Weights of a small GPT-style language model, trained from scratch on English Wikipedia: vocabulary 8192.
Each number is 128 + 24 x the weight over the matrix's rms, rounded and kept within 0 to 255. Layers, rows and columns count from 0. Numbers have three digits each.

# down: layer 14 MLP down (transposed), 640x128, rms 0.44, rows 555-579, columns 0-127
# up: layer 14 MLP up, 640x128, rms 0.315, rows 556-579, columns 0-127
down555:126136152145118133128095122107098129140117118118150134156129114154124128127150141127068148114157143132137159130158106140116102112137139131111117150142105150147134142137146138110133171157145120121120123110115128131115111119155127140121144119136132137142150111141143159107122131123158147122125142135126115105130134125111130151134135145140119139133131138145142106132145100149121105127117
up556:124078152136099138132154100111108142123143105118090132154132126099093141146133133134123122118107094097153128121133102133151128139144156156150145122102094112108128124121160132127153153140117150114134109158140115156080173119138088139142108120131147164155167117132117122137102143113197165099105111144161119099149104121134158133118153155147110114174114152177111120155131115093129139136128
down556:130118137134152131127167099128140113122116140142146112136132088146067130127133140121163098107137136129153126116159143117111124133165122146133179104109104100108160083150107115098124144118129117078099177133165148118142150109150136118165124143137081158148112172100126108152110120128139127133135125112100126092127108124152153109120167138117077138129140133146123123137111132108121118138123
up557:126128103127168126170158104189119105110138137108108118151127126121107126117112168117126130130118150126104123074120118126119115113133098148143165163139128123135123117154127107130124125140132101148118122142121121124128100138125149105131111127141162127128137126130130153136111099063134138134098118150121115128089106145127125096145098103132142167143113154127097096095106153143114149115119
down557:078107136100098106127064113072113167133130134175122142091113137116127125138121112135131121116144144130117185047139148125124140162116144083131166118172117116150126090095132116107126103115142185074134152140124087134127133116115141150107156119125125101131133137106103130154126125137113114157148158096125097138147101125112086114132123098099090117117113117137109122174143161136131136147127
up558:128130114121121126125130132117130135131121132133123132132131130126127132129130126132136136129132135127129134135129124129118129124131126128133134125124134135133131124128129117132126125125132123115133128137129124134128133136125130126135132128127127134133127128122135131126119125131123130136126127119116133128138133127136129123126122128129129128131130135126131132126121128134123134131122
down558:129133130127131131127127126133127129127135130121130132127128129130130131130125123124127130125129126126128125126131122124132129127126124125131129128131125127126129130128123127127128132128128129126123128127128128128122124128126129128128126127130126130131127130125127128130127131129131126125127126132128129126128129130122130129128125126134128129128129130129124125124130127128124121128130
up559:120089178124091137142142158121135159146137109139083132116109145112076150141137119090147108126117153112125102094084127098089127139154100106129165138117158074119105135070087112127121129123103108131144132167114169204139153158144138115106137125101130157142136132150111124137111167129122117158143103131101119103136142114121163103137104152111123125176102135117118141133159125152102117178103
down559:086184117104182096167116132130129136115117161094154144142174124125163135136135151134103107083124128144143121150152144148123101147096113145102096134129113103125113146151084160128084118079114121137118126147126114120084156075154127144158132108097134133070156143152111112093145134156135111132133164111113171061121140116112115130165154102158108127120136110141132123114167132124126108114180
up560:107129146174123175151187118078142133145160135127153098110111140122084121125086098174136123092130171132136104118113141133150098149083117159126154091101093146143138103056151127118139126128139115073139130152122110132125088123118124077104090133047117114148119105110136077112175131130152147100143120145123151108098129143122138105132169105088101093096136149100131094124156152141146098113156
down560:176150130126161125117168130154160093150138130111122134141127105162149170139115132114174131123102121123136123062169161118135153158122128111115109116151110134126130178099122128119128140117129122142130128141132165178113140125096120103136154091086104127139120106130115096150115132109138153156122150142136113137111136137116142144152148155133127129115121111131141133155145131105125100107174
up561:128160153103115163128113118164155134136129034140122143118129108109142127156097126106126137156151071178124120141111095155130098117140150118062124130140152119122141143129180162150126126090148124113115125138112175132181134096115118083130138124149098108149085118158131127136120102140130121133150110105164105122126114108126169123111113118140171095144100141150142107156096194121111173118134
down561:178118076138118166138075134165134113059125138137135122134144137136158137153161166144124112096123176132158154089112137112120102155113060105144111129177099112127126105095099134142134132181098108144133101142130187119138124130125125108117103138115142142144156111153131109141139145102108148127139124161133136163151172176138092168143161108130114157182128134121140090114121095112155099129056
up562:149177137142103144112152123112114147064151108136142094123102115103127171150124145133130146132139116134136124154125127144125110177121130100158115133124104148136155148126174161130094157150132127108127113120098146138097125097110124104120072151113079135151106170163134100103105125106136145097156109110148083172146167129108133130124129129141112140074150102138135111102109177078108138109154
down562:109134131156151150116125122137150090095087125100138083165140155159102119135161118133132101109141126151128140099148116176115140131125145070120135112114096124178111110144166091115145150062129093171104135147105163143149106108153151130136134137092126135142081161141175129076142149100182148127136135143092119143125119076156170098092181115130114127120116141096136158129096093097153170066162
up563:097132147154103136158131105121129144106143133156130156106164143095151136121129135138151128140157108136129121140127102151124098138103124098084134109133147105108121165156043153099144152140148110139157166123101145139134079101154137088123131083133132142151162162101113142107091162060144197127126130123138123151154116124123129135134144126113126119138163136133141163134150154122128112144136
down563:152132101102134152182145113157139130100110151099151118112134100144115117107156160127134130126124120100109166133158135126125134112147130124104148112112122142132144168123119133146108084109097157159091137097103152107100115113135133114121123153169124134173147161141144118128161164133106113154117101139167142094106125154137154113099127120121117149142155146128111115119123135108107128125126
up564:191140105095111126124176152104152160093149169129142139169143114083115175137122104127139095135114123121157105128109150118158107174083129143119127101158172140125146132122155122152152105141124095141071134106099172133102137112099123138147161113107127122143159178139102137107098150193160115114095148132165126154081123154131143112137107126129142114172148119150139112218093113144134179169176
down564:145135146124180123151146123151144133178127142115130093083110116167125085111147113149134143181106126120129094105146077110149134140083141144158124155131133133134108163124178190113117105158136120148170141098119124181159137101145105140130077120118122134093107140152124144124154139150050148133144136092120158137111141082110188158149108145148127134157106107147119094122128129110093095152140
up565:109116119178060132116102120130156124139137096078136160135126137106140102141139131124133168104114150108103163143173123115131124157134116120083139104101143131103122097130134108189097172125090106109084159136102154169190143136114141151148134145103165130111070136093131144100176107096106145161102112119118107091108124125068153110153140119136143112081145158134116111151146170155149116095109
down565:104113136124077150132117135156111103145133113141157132128149154125151141112102152081101163082158142161109159090120153116154123115143064137167090174127134105144100092113133096133126151089100137097144111126133184153126098119101151139163154138165142147138122087107150129114090112119133139065133101147157114143098104164150140099085134133151111125142159134119130113131130066128148111171123
up566:171079158162127114109116123143114162168139163149125126135151121097126116159146132107094170094115123149184159182137147134145099102153148115102166160092112089101097138128157120115127125121106158121126089177107095154090131121125074101155109082148130157128143138136169124135093106135115149121135101138146136136138129104096160120172126089122131099136088091124109142153129098128132137143108
down566:107151173103160180189137173182098145123103121136134142138149133078170114113120158097124107137109124106100086152109132160145116102136168125151115170102123143103108104130150143098130104135089146128119119108123112152150159133140125111088125147175132121113146167148121143174089096155120118125159122142102137095155149098129143101104126119103081131117150151100117142118131133150113148189096
up567:129145160141113113121097157154140105101052163126135115120112156134163134131132079167132177095136127108131174126133116157127121108098130106149162105141125087120138141166123146162084143091117144147131134129136129124141122101134111176115103116137151122118120153149133107148129126167092077101100155136148107130173152190160107139113137156085129086098125092132109109086096124169156123154110
down567:095103142095159162164118162120142098168102114116151133144099112105132080115111141131114105143165136213141152100114153156147088140100124151127117134144112096147164137159129095150152152115123153112130144109140135146123126108147120120167131121128099137139085157141139124091176151114106102123121103100106147151076132165131137150087197152142164144128131107156151168102099153126135130110147
up568:185105167109129130106149141144146139112115135126090128116134163116089129102149123125146120155146118091150141105131136160104082127142114138152107137132153164159132142091127124140144113131144160150135117156125134120142136087103112138132092150102127125121129139139101130153128111159122128139175143145176113154105131129091080106142107118116142152123161145072132059093121153126132105110119
down568:142153159127085126120134160123110099124144094115135120129105133140126131132159102128118122096146142142131092118132150133114074162126128119134122117122120131149128148142133114103117137082123125095108137125153133128110184072131139115167116113126117142100119136144137109120120090127150121098098135148144164103109152130143118122116119127162125167148094148068112081088129145097152125108139
up569:130145123110121103124161149113103156143067124151118100158132140108091142173146100159127142107147137099128111119122156181115156128131122123153156121121125116139139138146121124108118163147140101125112114126134128157142130145064123142149151138143132167104136088150098165157120151143132122154119087093117182161120166099110117117161116133135142129113114140109120118108159125162144118183156
down569:110150095203136103205133154126144083103120096110135133134136169130085134175111117127124111088115111134109118154128113101096146116152170093184117112036153116161125144114105108127122144111111137120107142093118135101104132100165122117142129087133105109151114173124148119151147126143171097117115132112111136108102108084153108067172079157164113121121140089095142151110097102151128128113156
up570:140102152100108123137151134172149077156127142098110102097077152116162180139150134083072106129081090109109116150130139105144139113120162190107176135103109136101104117111123124148112141156118120127127130134135120138192105141144117132143163185114167115127123079107132137122130144100130137144127132091105120125095166092185162169145113069118158145108135146117141138102129126131146187112136
down570:176149114151137171135157124129125092143148130109076110136133120129122088096174132156078113129173146118166050111090155092085145121073091143141139092030124094095123163119138089089158142134112082131187090108160172103126128166126078113183113134150109085103104142147129079123100120096108143111121087118098108177143089057112125182116159092160138137077120131125130105102110140127143104058112
up571:113135114118148129115102068119163114112157164110080126089118138131148072153089127163099116139142092201116119155118124123180106128160133151160132115139105144106150140109101117128134110145134124156134116125159140169135099140125104130140174117129120149115137139115136176144177156156150096122124107178116141091118146151135098137152100157116136092111137165137123113145117137126116160118143
down571:183144163137115146072124118098142173133096152131129145136133119148146138179101140105168081135143154151139122145115117138096108137125120112124178131213136127166196135131174108097172159209086133138139140112170153139135151138084133103115103118117149132116150112076113154093127121073114098123122126140102137182132091087092111155200173126113144121124135116140092143133127125115150095117115
up572:077154150124125120106124085121171132117090165130113176091147161163083134131173133186121099137157134154109094143130152153132133140115121124123149096144158097152077124162114120145156124122145123101133094112118174159125137135117145140128111156107085147148137136128144111170136105143167107128144139111092146122094140127102118159112121118138125150126090093128117155142133149088129109153116
down572:123101151137176107139106143153102111143157138104154114145138161124162152117099122148099105099132108168134138114122093139122137169151109175109116120157112154122113134132127138136107134122129176161141153129122147169110110146151117110109139121114128089101145139083153114144148100127102110091117119115106095151113123130112149154132135149118103098159110139136146093119162086089136115133131
up573:124140133115125098124141148138094137165094133100124124114165119103122139101115120122126131098126144115096152127142098092109121143109129146153160078117127137119134111150120085135119104091102170116115126154119098166122125170135131141137128142103165130122122133085146147122112120131140127125137131107134125167157160149137126118157141110153090105126131133163182107131122113085130073124155
down573:145113124135119121144157147152139085163152120163139099114107166086145096143145144124151166142122118114157120114184134130142135170127073099134143147088108131139135140161120137114132111161104116103126159099122158114141093164103121120136166150156145113162096117135129176123126113118118112136145093134158129144130119137083119092139111143127153152144118098139113112115143121085153128113118
up574:144145125161142130153151119160151109099134110115129154148130146116113090125121085100089145129138143117137119118140097153137079115149147161125115149124147122146132116125108129167121124146174095140177118079115146130114142099135091132111136143147154118117084122153140114108106139126109117116137135124089100128122145195114146111140117085145093139127138182115121171118131119179172128134103
down574:121122143135137177115066116116108133131138114160160096101136114113140124145105131176146150178126136137164117071116126170141158132120103094135148109194123125139117096113134116085140149109118125116159160166128145134124147171113126137103095114130141147113104134115128127141120131114146151178146119108128111170112153118141135126125133140113169153150144099136111127123113171134165117132134
up575:150138151078096144177236145124106115100088096134129100122116137110119120139150131123151150131107135125089109172172158143120142111137101075123109090138100114136131126116170103082101163146125119114102133130105114127159134120148122136119142185106109142102098138154138113143135115091125114097121134110109117107146146171124085111141149082156162130102118142108115149093138115090126130093134
down575:076104166144162137107065126155149154178135153058153133160169101137163135150106116088084112123117141116158094047126132117045112141126156154134106099130104157170131114133069122114140125130137135141136126129105156099099138150126146091120109093142134140164139149103127178154102132143140144120103120160137101140112149105106184115129125129091120115174128128172112109150161113131096133154145
up576:136144139190152108133161127095052103088104124139153154121108121155141095146139122094111200120112155096084154164137113137133097118182127176093173070130126150109121091138137202129175108143160125080098111118119119120094111130095148157134109108173101157122149146098121182141143080159122142130111085147129107148109187138117117109163131102142141169136082139098134140135146154154175175134129
down576:163202123135087143088103159116099141117141171189110094139133099146146157154105126123098152104116161096154128114112108168138051106104098135127128146110137143122095110165096142132125167114138146146134127142136156131126152116085158111132152125140141115116105115112128113110122093130149146168112121122113122123096146112122162125165133092076152108129147207123104107193145138084159156125121
up577:149105144133115096123101165141127166111146111082147173149117127126139139157139148113144099132120109137105104125145149139102151156106099110175143181133097137145148171087121171151140142090109164077147140148164133117095144127129122153133120096122135129120106144151135094135144127082138128104106095122104110145138085129152131127143134118121157134104106166139097134153140135125145147090157
down577:107105127117149159115133079112137131095121132163146137074113135132129142139149107118112149132123129125142175124142112075174137115162141094117123100146202158114149070097111089103116150174156131139126135099103101168099108145137123077151112166127116153143143088070133176124099151143119119140182138124172122147118137160136132110066119118085136148129145112149144117122110111178109125122142
up578:121146131113138130170124090117099159097117116117099131115146089123126136132101099095136140095125122108124119135170134118148124162100116133118169113105114149147162151116116136093127104160103111133122098138084109113140148123160110105133126120172171138137132144101132147114150157117099128122091094074126102118115156169090118177145124101124076131112161133159152091157124104096062114178104
down578:189155131166107104078163104119143107183132103101113155115091138102105119149151109143152190149118105107157127102127129109075116109188114124155115172102147126127100157143150162101094193146155124141088144068072137125132186163162156087152109120127151105157133111154114108171092179110129166150057164164136117148161143089107097123197156149143138136152097102087126134136114103171128129143087
up579:138098146116129095157150111142111127102149116139106102121105136124119108114131114103147099157157151145103163100145137153147150136084112087108153112148128147114121151074142115182123137135144145142134145140105146169146165103127093111154115142168101167144148182122110158114119171170145153111108130122117115096125124126132129123127100091091124134101160136147132117181133102089089102113106
down579:146152107116169121088083119120127093079146149097161133101128099131134121159088103118148148133178136084101105146121110139117127145106118112126130112162129133127137154107087089100133166158158146098105167140108149151115131130085125109159165097111125148167086115128104127161152137120116147149144141090105111121140166139163135149125123095118132151126120106152141160137096110112098141125119